Each number is 128 + 24 x the weight over its row's rms, rounded and kept within 0 to 255. Layers, rows and columns count from 0. The size above them is the row's rms in percent of the matrix's.

# layer 6 MLP gate, 512x128, rms 0.0709, rows 87-104, columns 0-127
size [ 91 112 106  99 101 103 101 106 100  93  91  99  94 101 103 103 104  89]
[[117 130 151 176 147 120  96 129 128 158 111 121 148 144  97  66 110 109 137 125 123 108 133 109 117 105  90 175 154 145 141 134 142 103 142 177  93 123 106 136 125 127 117 131 131 142 117 113 140 148 164 137 119 121 145 152 121 173 153 155 107 146 102 132 165  83 124 105 113 128 135 158 150 157 163 138  94 112 143 132 129 122 174 147 174 143 139 136 128 146 126 158 141  68  76 187  98  98 173 123 112 120 130 127 151  82 129 106 116 144 121  91 146 111 116 121 102 112 164 117 127 128 122 180 128 147 138  98]
 [ 81  98 155 136 121 119 130 160 130 129 131 118 127 110 150 109 117 109 108 159  90 123 109  92 129 145 126 155 146 123 126 133 141  91 141 143 109 170 164  84 106  93 111 169 139 107  93 148 100 130 135 117 117 128 108 135 116 142 148 125 139 130 111 131 143 129 130 123 168 165 119 108 143 117 110 135 133 166 146 126  83  75 148 135 162 114 113  98 130 121 119 122 107 149  99 131 131  96 141 150 133 139  98 152 175 110 130 139 142 121 130  89  96 169 179 123 151 103 130 105 108 121 169 211 159 119  65 104]
 [124 125 162 138 163 130 128 117  95 134  98 122 141 119 132  70 135 105 123 152 121 114 127 100 178 136 112 131 103  85 130 169 159 149 178 178 123 114 137 115 111 107  96 140  87 122  80  86 126 125 104 108 162 153 131 138 121 126 180 139 127 118 122 124 175 121 120 141 106 104 127 102 186 137 135 116 147 170 128 100  87 164 147 168 112 148 156 128 105 120 111 152 119 149 120 153 141 127 113 132 145 109 132 116 183  84 143 111 107 140 122  69 161 126 137 107 153 148 124 145 113 103 146 146 121 111 118 117]
 [ 94  89 138 122 126 137 125 116 128 117 125 132 140 141 173 145 116 123 137 126 116 139 139  77  98 126 184 119 135 132 142 135 132 135  95 143 171 130 120 157 156 138  91  95 104 143 105 155 156 110  92 125 137  81 110 119 143 109 142 107 128 114 147 131 124 134 132  89 149 155  95 119 126  86 136  92  96 150 131 129 114 116 179 162 151  97 120 111 107 113 104 207 155 139 132 136  97 117 146 130 177 195 143 126 105 117 133 109  94  95 104 114  84 145 115 142 128 173 131 107 124 127 152 147 123 165 119  95]
 [151  92 144 157 112 136  69  95 129 135 107 139 167 113 125  82 141  86 140 111 148 143  88 113 124 125 142 135 141 155 123 146 137 111 132 119 144 132 126 119 102 135 117 142 147 124 116 137 145 146 118 115 134 137 106 102 139 102 129 154  79 131  98 159 117 115 124 131 130 162 125 112 173  68 143 124  79 126 159 166 131 154 120 142 113  83 131 140 104 140 111 139 139 141  91 153 165 117  91 174  99 124 160 100  98 124 161 147  64 126 134 105 138 147 129 162 115  88 163 112 191 130 132 131 170 144 117 133]
 [153  84 148 149 115 148 115 118 114 113 118 148 154 158 139 116  82 105 135 129 135 101 133 130 185 151 146 105 103 121 119 146 138 145 141 124 102 168 134 110  99 117  63 139 142 118 119 139 108 129 132 111 144 140 162 153 114 122 136 113 125 152 114 115 131 169 123 122 121 133  88 120 148 151 139 146 155 209 154 140  83 149 172 101 120 114 150 132 110  96 115 126 113 129 107 117 138  97 153 176 123  84 104 141 113 120 131  96 184 135  99 127 110 159 133  84 132 150 118 151 110 127 152 147 153 100 106  70]
 [146  96 140 103 170 112  73 149 120 132 133 131 163 128 125 121 138 104 148 135 119 140 108 123 116  96 155 105 152 109 117 164 150 158 184 137 111 130 119  97 100 138 113 105  50  90 119 123  58 140 139 131 127 134 128 113 103  82 142 137 118 109 117 131 132 175 130 110 181 147 104 131 131 126 135 141 147 189 150 143 105 125 120 148 116 124 118 133  97 116 119 154 139 142 124 113 108 111 124 178 114 140 139  90 151 128 102 121 119 123 109 131 148  96 125 117 113 102 135 113 173 142 141 192 134 127 156  84]
 [ 68 104 136 129 131  77 111 115 121 123 120 110 148 137 123 131 132  77 134 146 151  95 161 114 141  91 140 111 112 133 106 142 143 121 126 141 133 129 108 122 136  96 102 166 119  99  99 117 156 155 134 171 131 146 134  93 146 146 105 104 133 145 118 135 105 130  58 100 110 144 135 121 108 180 102 128 112 173 165 109  82 128 161 139 119 134 115 126  95 130  98 175 154 129 107 121 120 138 126 143 157 104 128 161 159 134 163 111 127 165 128 128  82 111 155 147 113  85 144  88 141 109 181 126 135 141 157  96]
 [144  98 151 107 148  93 130 137 115 126  88 125 110 129 150 162  90 103 132 127 103 124  93  92 140 100 118  98  97 138 137 172 146 104 124 116 130 116 129 125 114 126 132 120 146 184 114 115 121 101 127 125 191 141  77  97 165 106 163 136 161  91 135 135 161 124 110 170 174 115 108 138 155 119 131 118 141 183 137 107  74 113 193 148 133 105 100  96 128 158 125 131 111 142  78 127 130 140 107 133 106 125 130 132 141 126 154 124 136 150  96 111  86 148 162 167 113 151 123  97 124 132 155 107 133 129 122 125]
 [127 128 121 123 185 110 109 144 110 135  95 100 110  95 142 117 136 117 116 138 100 103 105  89 136  89 115 156 113  79 181 121 141 116 147 151  82 127 117 134 151 168 128  86 119 116 135 137 116 174 114 165 117 131 150 127 107  95 126 129 135 129 123  84 118 117 111 143 119 108  70 120 180 106 130 120 170 125 158  68 129 126 143 117 119 133 137 123 144 137 143 136 154 172 119 132 119 114 107 136 165 179 132 133 151 150 141 135 105 155  79 123 142 133 175  93 106 164 111 124 177 109 107 134 135 162 121 120]
 [127 136 127 119 111 143 111 147 141 138 115 106 148 127 140 158 138 145 119 105 137 107 166 126 115 131 103 143 144 102 132 153 141 123 181 144  83 148 117  91 149  92 111 137  88 158 156 123  95 138  85 148 122  85 120 150 141 138 109 138  89 150 113 125 116 121 121 146 127  54 198 147  96 178 133 106 100 175  80 121 102 104 124 131 133 129 117 146 106 148 128 185 135 128 103 145 110 115 144 131 125 122 145 120 151 129 164 106  96 135 131 137 118 144 169 117 117 112 189 118 122 155 134 117 127 139  82  96]
 [109 113 157 140 134 123  56 141 152 132  95 125 145 127 124  99  99 115  78 123 138 135 104 130 206 112 162 147 114 113 116 168 125 153 167 115 158 177  97 145 108 121 126 135 110 141  88 132  97 144 159 147 156 140 138 143 104 134 187 141 131 143 127 131 145 131 152 110 137 129 105 116 135 135 113 143 161 136 122 100 125  73 138 127 101  84  90  98  64 127 125 133 166 134 107 133 160 139 144 158 102 105 168  93 126 113 109 145 137 142 152 143 111  89 154 117 121 101 108 135 140 133 108 112 130 147 131 123]
 [119 112 124 144 150 119 109 100 113 107  90  87 102 139 166 107 107 125 136 151 117 112 111 113 136 132 133 160 116 148 113 142 154 162 143 160 153 173 140 127 138 162 137 137 133 104 123  83  73 108 120  98 122 140 130 104 130  94 109 163 117 111  88 109 142 154 129 160 108 132 108  89 114 107 139  73 169 118 126 157 140 124 125 173  76 178 103 119 123 155 146 125 126 161 114 105 135 124 107 182 136 152 150 149 114 100  92 104 152 130 135 125  75 164 157 121 131 121 104 127 154 137 154 160 143  96 164 128]
 [ 75 136 122 119 143 110 111 106 139 109  93 145 121 143 187 119 138 112 129 133 109 154 137  94 166 130 116 111 106 146 104 175 148 156 115 117 133 125 160  83  97 138 132 114  93 149 109 119  97 143 151 120 198 151 106 130 122  98 175 148 103 121 105 122 130 128 123 124 151 121 104 105 167 117 126  96 160 159  98 138 107 101 140 124  95 123  83 114  96 154 102 145 141 142 126 133 133 132 151 170 134 140 184 129 137  95 131 111 117 163 161 117 177  87 123 144 102 145 166 118 128 128 148 118 126 120  90  91]
 [136 123 134 142 110 110  98 161 118 163  95 128 120  94 161 141 138 137 101 131 116 106  86 146 187 139 138 133 149 169 129 185 136 126  96 135 129 132 118 143 133 128 107 136 148  78 141  90 109 144 120 127 136 133 146 126 132 125 146  89 114 193 138 127 121 134 113  94 122 133 128 121 170  86  96 136 114 119 146 125 116 124 148 110 122 139  90 110  98 143 161 139 150 112 122 146 122 154 174 122  97 140 130 180  89  84 165 157 130 100 109 114 128 128 147  95 103  93 158 118 116  87 147 154 133  96  77  88]
 [102 124 148 136 139 109 121 136 117 114 113 145 140 140 133 132 134 104 132 117 130 126 122 102  71 130 135 142 118 134 152 158 135 134 132 139 134 193 121  96 101  69 102 138 130 126 170 142 104 141 158  94 174 162 158 119 152 154 164 129 120 140 126  98 119 121 136 144 146 149 121 110 128 130 121 138 123 152 135 160  43 110 161 171 113 114 147 116 120 123  88 156 125 102  74 135 127  95 131 147 135 149 146 171 172  89 138 103 128 132  75 133 122 107 149 128  86 141 131  76 117 102 141 176 130 137 122 136]
 [137 108 137 147 132 102  90 129 163 126 117  83 121 150 173 123  94  97 133 138 125  83 111  82  96 136 144 147  97 108 152 147 127 115 129 128 157 148 177 154 153 157 105 151 141 143 115  68 112 141 115 155 121 119 193 130  99 127 162  93  99 133  97  99 138 121 130 153 109 114  93  82 145 127 133 114 135 134 137 128 138 101 147 156 119 113 123 118 110 141 127 176 125 147  87 165 115 127 118 134 125 104 147 106 116  97 130 150 176 133 111 126 114 105 133  86 149 157 140 100 162 161 153 123 133 183 148 140]
 [111 141 158 133 139  97 117 117 137 141  90 101 138 138 111 130 138 144 121 113 113 134 109  85 158 114 132 133 117 121 124 119 143 150 105 142  74 162 147 111 111 164 112 185  91 122 109 148 133 113 171 100 160 153 145 103  74 128 141 164 148 145 113 147 160 120 142  97 150  98 146 112 157 117 146 117 166 173  91 154 126 141 130 129 115  90 143 155 139 173 142 127 171 133  87 110 131 111 127 154 166 160 119 141 167 100 159 155  82 132 114 114 165 106 128 128  99 132 162  82 100 156 131 125  95 116 119 113]]
# layer 6 MLP up, 512x128, rms 0.07, rows 87-104, columns 0-127
size [ 87 118 107  96  96 108 104 110 102  86  80  99  87 103 100  96 104  89]
[[135 165 106  95 101 130 150 122 142 125 117 165 116 125 153 161 140  89 137 145 111 119 116 148 151 159 138 111 127 114 114 151 118 153  96 125 140 162 136  94 126 165 130 118 113 106 115 128 126 106 113 118 105 122 137 115  89  72 122 124 175 132 172 135 113 179 117 133 131 115  85 138 132 116  87 107 142 162 101 124 122 154 123  99  75 163 118 130 116 106 129 129 139 189 145  94 146 158  89 101 146 120 118 124  82 173 162 139 121 115 141 162  82 113 126  89 127 153  90  99 137 141 116  93 155 121  90 148]
 [206 117 117 111 159 137  91 162 114 118 133 149 107 117 143 150 167  84  92  96 142 105 132 123  97 105 128 113 131 139 144 111 113 136  96 144 118  85 140 164 152 126 155 130 146 164 137 135  95 117 144 157 101 153 143 106  95 170 120 134 128 109 109  86 142 135 128 155 152 165 122 107 108 114 131 111 146 142 156 118 134 140 166 111 115 167 135 107 155 103 124 133 121  95 147 142 126 113 100 136 113  92 139 130 116 104  86 168  95 101  95 137 111 124 154 139 107 138 174  99 166 124 100 124 191 115 152 111]
 [ 92 111 155 172 109 119 149 118 141 175 155 151 107 155 137  76 146 171 161 149 117 125 147 121 150 133 100 119 115 121 139 106 126 158 158 107 122 118 126 123 136 142  92 151 120  89 102 112 103 134 182 104 152 138 123 129  68 169 151 152 112 127 109 105 131  95 104 139 113 116 135  85 154 151 138 119 127  91 113 109 145 156 140 114 120 159 130 103 143 116 130 123 109 164 148 121 103 118 136 166 173 117 132 128 103 132 167 104 162 102 156  85 158 115  78 125 131 106  82 140 103 134 115 102 121 121 176 114]
 [179 167 145 146 152 111 122 123 106 153 107 146 110 120  87 118 148 123  91 144 152  97 118 124 139 106 122 133  84 133 129 135 129 109 163 132 110 126 123 101  75 117 156 125 183 146 151  93 107 148 174 150 116 163 150 146 118 115 124 153 108 135  90 105 115  97 138 170 101 141  98 156 138 125 108 131 175 122 116 184 145  94 122 149 154 141 135 113 142 149 132  63  99 116 148 129 141 124 114 122 108  74  86 148 152 105 122 143 167 163 147 126 161 105 143 137 109 103 118 158 116 121 125 109 137 105 148 153]
 [134 126 156 124 100 146 148 153 146 129 116 150 130 133 120 135 117 104 124  98 113 135 100 143  90 170 162 142 171 128 111 124 132 126  84 132 113 113 112 120 169 149 120  76 123  98 103 162 125 104 145  92 106 104 123 136  98 103 132 132 119 141  97 134 119 154 135 174 140 159 100 116 119 105 147  87 148 112 140 121 139 158 138 141 108 127 118 169 156 147  50 121 148 102 135 147 143 136 167 123  65  96 133 148  96 110 120 142 124 120 147 106 122 100 131 121 134 113 142 134 195 137 133 164 185  83 133 118]
 [ 92 153  91 109 132 143 135 134 136 170 124 102 120 111 127 105 183 109 101 137 134 140 102 160 146  99 116 130 177 126 103 112 100 123 102 154 129  96 117 129 113 103 149 111 144 116 116  81  92 198 121 146 162 107  98 138 131 132 105 117 141 131  97 158 129 100 121 161 143 123 155 127 143  89 125 111 141 119  80 135 155 139 103 158 117 150 117 115  75 157 135 157 144 179 112 133 135 136 106  80 141 137 118  99 170 146 121 142 125 135 142  97 157 151 163 153 139 122 100 130 140 100  98 120 104 135 159 179]
 [183 123 117 144 120  67 106 112 116 126 137  55 118 136 111  92  87 110 129 149 161 127 123 157 146 138 127 128 127 104 141 128 110 143 131  97 159 131 110 141 142 202 137 138 113 104 122  73 119 124 125 143 137 126 146 122 146 128 133 132 133 119 136  93 144 164 106 112 168 134 144 104 135 159 122 163 139 155 109 139 165 135 159 114 149 115 125 167 102 105 149 141 107 147 139 132 114  97 144 129 103 132  99 120 153  85  79 135 130 165 134 151 110 112 115  61 142 153 101 133 144 111  88 147 113 165  97 136]
 [117 113 143 150 111 144 112  95  69 118 118 143 109 153 130 127 132 134 118 137 130 110 145 124 117  79 169 121 116 110 123 104 140 137 124 109 143 107 100 141 134  78 135 117 160 104  87 161 129 151 155 149 124 165 122 127 144 181 162  79 107  92  83 117  88 141 108  79 123 135 107 157 103 152 110 130 141 110 151 145  85 113 186 164 179 133 132  96 102 156 147 115 122 142 128 135 129 150 115 137 132 102 160 113 144 126 146 128 148 140 121 109  67 146 124 159 111 113 141 120 123 103 129 135 176 136 165 161]
 [135 126 112 170  78 164 124 130  82 114 109 142 125  96 132 120 146  95 142 174 113 112 109 146 126  88 107 132 178 104 148 137  86 170 119 160 153 154 111 131 155 126 112 123  89 122 139 134 130 109 116 128 115 115 113 125  74 105  78 107 120 145 158  95 126 121 182 135 153 122 141 125 117 122 119  94 117 164 155 147 181 140 109  87  82 148 127 115 159 122 160 130 138  82 170 131 154 134 127  87 110 121  85 113 150 103 104 132 127  95 139 171 135 129 104 154 125 152 114 120 137 144 129 133 147 131 154 135]
 [136 121 117 133 147 100 118  99 119 127 122  89 104 141 142  88 126 104 109 136 109  87 148 139 120 102 106 152 141 106 192 122 126 139 110 152 127 143 119  84 158 130 140 120 122  83 123 158 115 137  91 140 116 168 122 138 101 104 138 124 122  97 136  85 128 135 133 108 175 119  90 130 153 149 139  88 155 122 135  80 141 104 126 128 160 139 108 106 163 112 116 144 158 165 137 120 119  95 133 133 152 154 170  76 159 117 124 112 187 157 143 108 119 124 135 123 115 193  93 121 160 125 112 104 128 172 165 113]
 [138 105 125 118 128 118 109 132 101  89 130 111 144  83 119 161 119 152 137  97 137 152 125 155 153 108 136 168 153  90 188 152 147 131 158 118 129 112 147 103 111 119 138 143 153 115 169 101 133 139  83 133  99 145 172 139 189 133  87 150 149 127 121 173  85 144 124 105 138  99 149 128 139 167 140  96 102 123  78 147 122 150 129 103 120 115 113 126 107 177 133 165 117 133 118 114 152 130 125 123 147 117 160 131 144 149 136 110 104 171 123 143 109 127 146  74 149  92 148  88 117 134 144 107 126 115  85  93]
 [122 123 115 148 124 148 107 141 113 137 147 142 148 129 121 131 117 124 106 112 112 145  64 165 125 154 169 169 117 145 124  82 126 114 130 117 125 156  85 125 143 176 146 123 135  98 115 126  93 102 159 170 171 124 124 109  80  87 136 145  94 124 125 150 133  89  86 124 155 135 153 149 146 125  96 170 111 119 126 114 118  27 105 115  90  88 125 132 121 135 136 121 185 124 118 130 158 113 124 170 113 150 145 115 132 133 120 114 140 147 150 150  96 111 152 134 114 109 113 105 124 129 112 136 139 142 116 160]
 [112 144  59 138 116 161 120 129 165 116 112 128 131 136 133 145 149 137 132 119 113 133 159 117 164 116  88  70 114 187 109 171 159 129 106 104 172 146 138 101 137 109 118 124 117 132 114 148 153 127 142 125 143 124 103 156 126 137 116 141  83 122 142 147 136 150 141  92 141 156 152 136 159  91 126 135 112 139 107  93 106 135 140 145 120 105 131 119 145  79 149 113 131 170 123 151  89  94 137 163  89 111 111 147 141 106 116 136 123  86 165 109 173 160 155  77 128 141 107 142 162 113 126 136 134  67 136 127]
 [165 121 157 113 147 128 136  84 112 140 114 143 107  93 138 115 156 101 102 118 144 149 157 119  93 137 131 144 100 165 143 123 114 113 131 107 105 126  95 119 102 133 114  97 128 130 162 135 136 148 118 181 112 100 118 157 113 105 139 175 139  94 135 127 162  99 119 145 131 142  87 141 163 159 131 168 151 100 112 105 133 136 123 107 137 170 100 168 132 110 128 142 168 133 131 142 120 145 109 145  75 143 124 132 126 153  96  67 143 125 160 105 135 102 127 162 127 164  52 138 129 126 120 103 150 175 152  95]
 [126 132 112 107 152 124 142 107 114 157 146 101 146 143 132 118 160 143 108 102 113 136 166 134 139 148 117 125 172  99 172  75 121 163 131 145 137 134 120 103 119 110 124 114 109 141 129 128 132 134 140 121 143  81 118 141 112 116  77 161 111  77  96 178 144 116 149 180 119 125  97 105 134 114 112 118 181 118 148 126 166 137 127 156  90 112 148 177 183  98 130 145 136 114 111 135 148 102 136 126  91 173 112 102 107 185 136 124  90 111  89 124 101 116 130 137 143 119 112 131 118 126 104 171 160 142 134  92]
 [126 151 149 126 143 115 119 129 172 111  95  99 128 105 124 146 106 124  84 138 138 134 119  97 137 139  97 114 147 139 133 113 135 142 117 123  99  88 126 133 125  97  81 117  92 178 163 152 120 155 173 121 139 151  89 136 131 179 161  79 130 143 144 134 140  73  97 151 159 144 151 135 128 120 144 119 121 136  96 124 105  83 121 169 131 145 131 114 158 186 129 149 132 115 115 102 168 100 107 104 119 123 148 144 126 146 143 124 118  95 134  70 145 150 156 160 102  91 162 146 176 116 150 116 108 134 115 126]
 [139 114 125 153 123 136 111 108 136 114 115 135 118 144 173 177 121 131 135  92 120 160 130  88 146 117 103 122 133 131 119 129 138 162  74 121 106  85 126 141 182 128 102 163 131 123 132 126 150 136  78 104 143 130 143  93 111  85 109 155 109 136 115 115 145 133 117 140 136  71 139 120 116 147 162 125  86 108 152 111 147 136 125 122 129 172  69 134 116 144 114 159 156 150 125 126 159 100 127 147 126 147 160 146 165  97 113 118 129 115  86  60 106 121  88  94 134 118 151 140 129 183 105  92 128  98 119 138]
 [101 128 122 140 144 108 106  94 136 127 105 109 162 109 120 118 117 126  94 111 127 150  91 140 148 139 100 137 131 152 130 132  94 131  99 135 149 112 142  99 186 158 107 142 109 116  97 125 130 166 121 142 121  99 145 165  86 132 149 147 126 105 100 172 120 127 138 140 128 111 161 142 164 119 150 173 161 117 115 124 168 138 147 106 105 151 107 188 117 130 137  90 171  86 123 145 100 102 145 134 157 133 123 127 143 157 117 211 131 137 122 144 115 121 135 145 123 127 119 131 123 125  73  78 112  94 129 184]]
# layer 6 MLP down (transposed), 512x128, rms 0.0682, rows 87-104, columns 0-127
size [ 89 107 108 105  99 105 103 108 105  94  85 101  91  99 100 100 100  92]
[[142 109 121 143 126 121 144 128 118 110 180 106 121 130 151 125  82 121 158 126 193 124 126 141 104 158 162 134 112 143 129 127  95 151 116 172 119 176 147 173 144 152 114 126  76 123 108  97 153 131 134 108 148 118 183 119 154 139 145 134  84 100 113 125 137 168 122 102 152 115 128 114 141 156 137 165 132 126 157 156 132 122 132 134 122 119 128  86 123  75 153 124 105 104 121  84  93 112 125 160 133 112 129 125 125 109  89 131  99  92 107  93 143  98 172 115 123 116 161  87 123 128 162 140 173 162 111 135]
 [106 174 150 130 131 102  99 152  90 149  90 143 142 124 104 130 115 121  78 118 113 114 147 147 127  74 143  84 126 168  86 121 146  88 117 120 175 138 110  99  87 114 152 110 134 132 109 172 133 166 152 174 172 128 109 181 137 156 136 135 118 137 139 106  99 164 136 162 133 147 145 113 120 176 122 125 110 156 136 153 135  99 119 140  80 143 123 109 144 174  83 124 117 137 108 152 146 152 114  92 136 100 130 113 132 133 152 121 112 131 138 166 106 120 110 117 127 120 157 138 108 132  82 146 138 119 158 131]
 [118 151 127 127 125 159 114 132  96 127 124 115 153 102 147 123 166 134 123 114 112 146 146 128 164 145 107 145 126 143 108 146 154 112 149 155 143 134 140 161  72  90 124 124 151 163  89 142 123 107 135 141 138 173 110 154 146 113 160 102  98 129 109 139 164 134 120 133  89 125 108 100 118 132 137 147 123 180 160 155 126 137 145 134 121 100 105 104 101 126 122 129  86 163  69 122 121 136 144 124 125 136 155  88  95 121 154  98 155 164 165  71 118 158 109 137 140 140 100 132 144  74 156 111  50 143 130 116]
 [132 113 136 146 123 126 139  99 133 159 135 128 106 140 104 111 128 112 156 102  83 134 147 119 126 185 142 120 112 180 131 103 155 118  88 159 112 142 122 150 149 110 110 150 112 148 101 121 146 131  94 114 132 105  88 121 102 171 132 140 156 103 127 125 115 141 130 124 158 123 128 127 100 101 168  94 133  87 128  96  96 103 185 164 153 146 116 133  80 147 163 123 162 117  97 158 167 127 110 135 120 161 121 148 138 143 156 103 103 164 141  73 101 131 110 128  99 144 148 149 146 164 160  95  86 153 154 122]
 [122 177 142 102  93 138 126 140 104 110 156 121 157 108 125 140 112 145 122 101 110 128 164 113 127 160 134  98 105 149 118  79 111  96 152 144 102 139 129 144 132 124 168 124 142 130 125 133 129 144 109 113 113 146 143 137 114 115 142 127 169 123 130  94 116 150 130 148  97 120 137 107 150 114 123 121 154  60  90 130 141 199 119 128 144 121 120 107 151 126 157 111 146 159 178 175  92 108 148  92 147 161 151 145 172 108 141 120 105 129  98 142 117 123 156 111  96 149 133 142  93  91 108 123  42 127 124 129]
 [101 159 113 153 150 121 122 155 152 122 118 155 158 114 149 146 103  93  84 108 131 108 132 122 109 120  91 117 117 106 104 152 159 161 132  81 108 163 136 138 113 117 129 114 143  92 118 111 128 132  75 144 121 190 164 119  96 129 110 124 110 148  89  93 135 160 129 128 123 141 124 166 150 180 122 134  94 156 110  91 127 139 125 128 131 105 104 101 177 117 144 109 135  89 126 138 150 172 114 149 174  81 146  68 109 134 104 163 122 102 152 142 139 124 146 102 149 124 138 146 111 162 139 156 154 129 135 116]
 [105 188 128 149 147 143 126 111  95 143 157 142  96 148 123 112 149 158 158 143 104 105 152 137 109 146 109 116 142 115 128 140 149 169 115 135 125 152 113 176 144 132 147 135  79 156 126 117 110 112 114 153  96 124  69 119 142  81 138 172 148 125 130 148 139 143 121 154 183  96 154 139 130  78 155 129 140 117 125 132 105 101  95 120 156 166 122 101 145 116 143 142  62 116 132 144 127 118 168 145  88 116 148 104 131 109 106 150  74 159 128 121 168 107 119 131 163 128 147 149 110 114 102 115 106 129  93 118]
 [124 132 146 155 129 136 117 105 184 125 168 121 130 134 152 135  85 129 139 101 145 116 115 105 158 152 115 118 186 111 114  80 168 150 110 127 141 132 158 148 196 122 108 146  91 121 154 125 123  92 152 107 137  83 124 107  97 156 107 165 129 126 144 151 118 101 137 134 137  91 165 140 139 150 105 115 141 111 112 126 111 162 136 136 100 117 126 117 112 120  75 104 106  81 161 102 148 128  98 147 125 104  93 130 134 102 120 158  99 120 114  93 137 158 131 135 125 144 141 123 142 171 140 178  89 168 136 157]
 [134  86 119 123 165 103 130 113 121 111 115 124 130 156 101 174 168 125 134 123 130 127  60 170  98 110 155 194 149 113 107 158 140 138 129 118  90 105 126 121 155 169 122 100 134  69 133 111 140 138 149 153 124 121 144 116  76 124  98 105 111 112 151 100 101 117 104 146 103 125 100 146 118 185 150 107 129 113 143 110 134 119 130  89 134 154 101 166 104 126 171 121 128 115 155 155 133 109 152 118 159 124  95 148 147 132 111 144 127 182 162 126 114  97 171 100 130 112 122 148 116  98 129 138 123 108 131 143]
 [144 152 140 116 152 134  86 108 129 117 125 136 184 130 105 109 114 140 153 114 104 168 122 120 104 140 117 120 125 127 143 116 174 143 124  99 155 151 159 145 153 150 129 148 131 127 128 109 144 105 144 117 155 100 149 134 128 170 101  75 129 115 141 168 151 166 154 114  21 137 134 155 118 168 107 126 125  72 140 129 104 141 153 137 103 130 144  80  97 140 162 103 128  88 167 147 137  85 118 121  74 122 110 126 120 141 133 119 113 112 150 100 140 117 131 153 122 106 115 112 116 113 114 149 147 104 127 144]
 [138 172 133 124 113 127  97 124  93 108 133 186 107 113 154 147 123 117 129 153  95 110 108 131 112 154 148  93 149 158 171 111 123 126  98 103  80 144 111 135 139 155  94  87 122 152 114 158 152 126 116 140 119  88 131 141  98 111 115 126  87 119 108 131 153  98 167 148 120 145 150 135 145  74 157 123 128 126 106 150 105 112 155 120 121 181 153 105 113 136 109 152 115 104 163 133 185 132 113 159 127 112 128 106 130 116 102 121 153 161 125 122 139 174 155 141 107 144  88  99 147 156 123 139 111  78  82 147]
 [169  90 155 137 133 121 134 153 157 112 133 175 113 117 113 134 150 123 132  67 105 119 113  84 152 110 149 128 158  76 120 161 107 130 135 131 126 114 164 127 132 103 102 157 144 125 161 141 120 108 118 132 127 117 172 138 163 145 139 141 144 156 128 167 143 136 133 151  60 167 132 136 133 136 116 108 163 120 148  97 112 110 143 176 149  93 140 160  96 154  99 106  93 110 122 146 122 141 113 127  90  86 159 132 125 121 104  94 134  98 125 111 113 138 122 139 120 105 110 141 141 138 127 144  49  96 156 136]
 [124 103 115 166 119 152 130 161 105 138  98 132 157 111 177 141 116 142 183  81 134  88  96 122 130 103 116 134  89 134  94 133 102 145 151 159  91 128 135 189 126 152 132 138 131 146 109 132  88 120 144  80 120 166 170 148 115 101 148 113 151 140  87 105 101 159 110  89 164 124 143  96 117  85 150 132 149 127 170 196 151 123 105 102 118 131 123 151 105 129 130  93 132 119 127 122 130 128 110 128 128 153 120 107 152 120  94 116 127 120 137 143 100 154 163 112 143 160 139  89 101 139 108 126 139 107 139 114]
 [128  94 149  80 133 132 107 120 125 127 156 136 116 149 102 119 152 111 143 135  55  75 100 126 146 132  99 122 125 158 108 143 152 113 132 158 168 131 161 106 136  81 151 162 124 114  94 132 104 129 175 127 106 121  98 152 151 116 142 146 123 128  95 119 102 140 121 150 134 120 131  77 140 148 126 137 155 163 142 131 113 141  80 126 157  90 181 145  89 140 104 154  88 134  93 131 133 120 135 155 135 128 138 136  91 117 126 129 141 170 139 122  87 172 119  93 100 110 123 166 126 132 142 151 161 172 141 128]
 [154 110 146  86 130 116  89 118 137 117 108 155 154 128 147 126  91 116 130  93 134 154 110  94 111  99 157 108 124 154 173 141 106 114 123 148 117 124 105 147 121 182 123 137 109 120 135 144 155 100 103 167 107 160 122 130 164 139 120 115  96 163 159 108 149 160 121 146 172 126 156 123  87 107 167 118 122 125 132 144 193 126 145 108 143 107 136 132  84 109 150 122 115 149 143  98  96 118 143 115 164 102 149 134 187  91 119 129 113 108 128  87 114 102 126 144 111 131 105 121 147 151  71 101 166 166 127 128]
 [121 190  82 100 146  89 191 124 120 137 104 135 127 143 132 116 149 118 171  92 170 149 146 109 111 115 130 144 113 139 110 126  89 144  88 111  96 143 126 174 187 144 111 111 138 117 120 142 138 128 134 139 172 152 141 141  84 151 118 113 124 115 158 145 109 144 136 144 117 110 117 144 144 140 122 155 164 144 116  87 121 123 104 128 105  90 102 122 129 108 142  98  96 165 126 114 125  99 127 151 125 148  90  96 163 124 104 157  92 115 117  97 137 124 109 170 147 106 118 139  96 139 144 176  94 136 105 102]
 [106 114 177 110 139 148 139 116 100 123 103 141  99 118 118 132 189 127 122 101 130 109 160 162 114 135  95 148 138 117 136 139 182  99 125 101 153 110 113 111 111 114 118  89 139 111 141 127 114 175 147 114 157 117 117 131 111 146 125 170 129  92 155 156 103 119 136 107 131 120 154 122 154 110 113 138 142 131  99  78 134 156 159 115 106 116 159 160 182 170 105 128  98 106 123 172 169 131 113 141 109 155 104 164 102 106  90 153  90 132 147  98 107 112 134 170 117 121 127 152 119 145 137 146  67 125 160 142]
 [131 108 114  91 112 140 135 159 150 143 171 131  77 116 121 121 148 124 165 139 128 132 178  99 103 100 115 145 133  99 112  62 148 117 124 137 133 124 157 143 105  88 157 150 151 103 176 143 116  85 152 160 120 130 132 136 144 111 152 142 105 153  87 118 122 119 138 158 192 103  90 107 115  97 138 133 144 151 127 118 146 164 112  76  86 110 154 109 130 132 138 158 125 140 127  86 137 147 139 141 120 169 134 126 127 119 141  79 122 100 137  90 125 124 120 144 124  98 136  96 134  96 174 125 131 148 161 150]]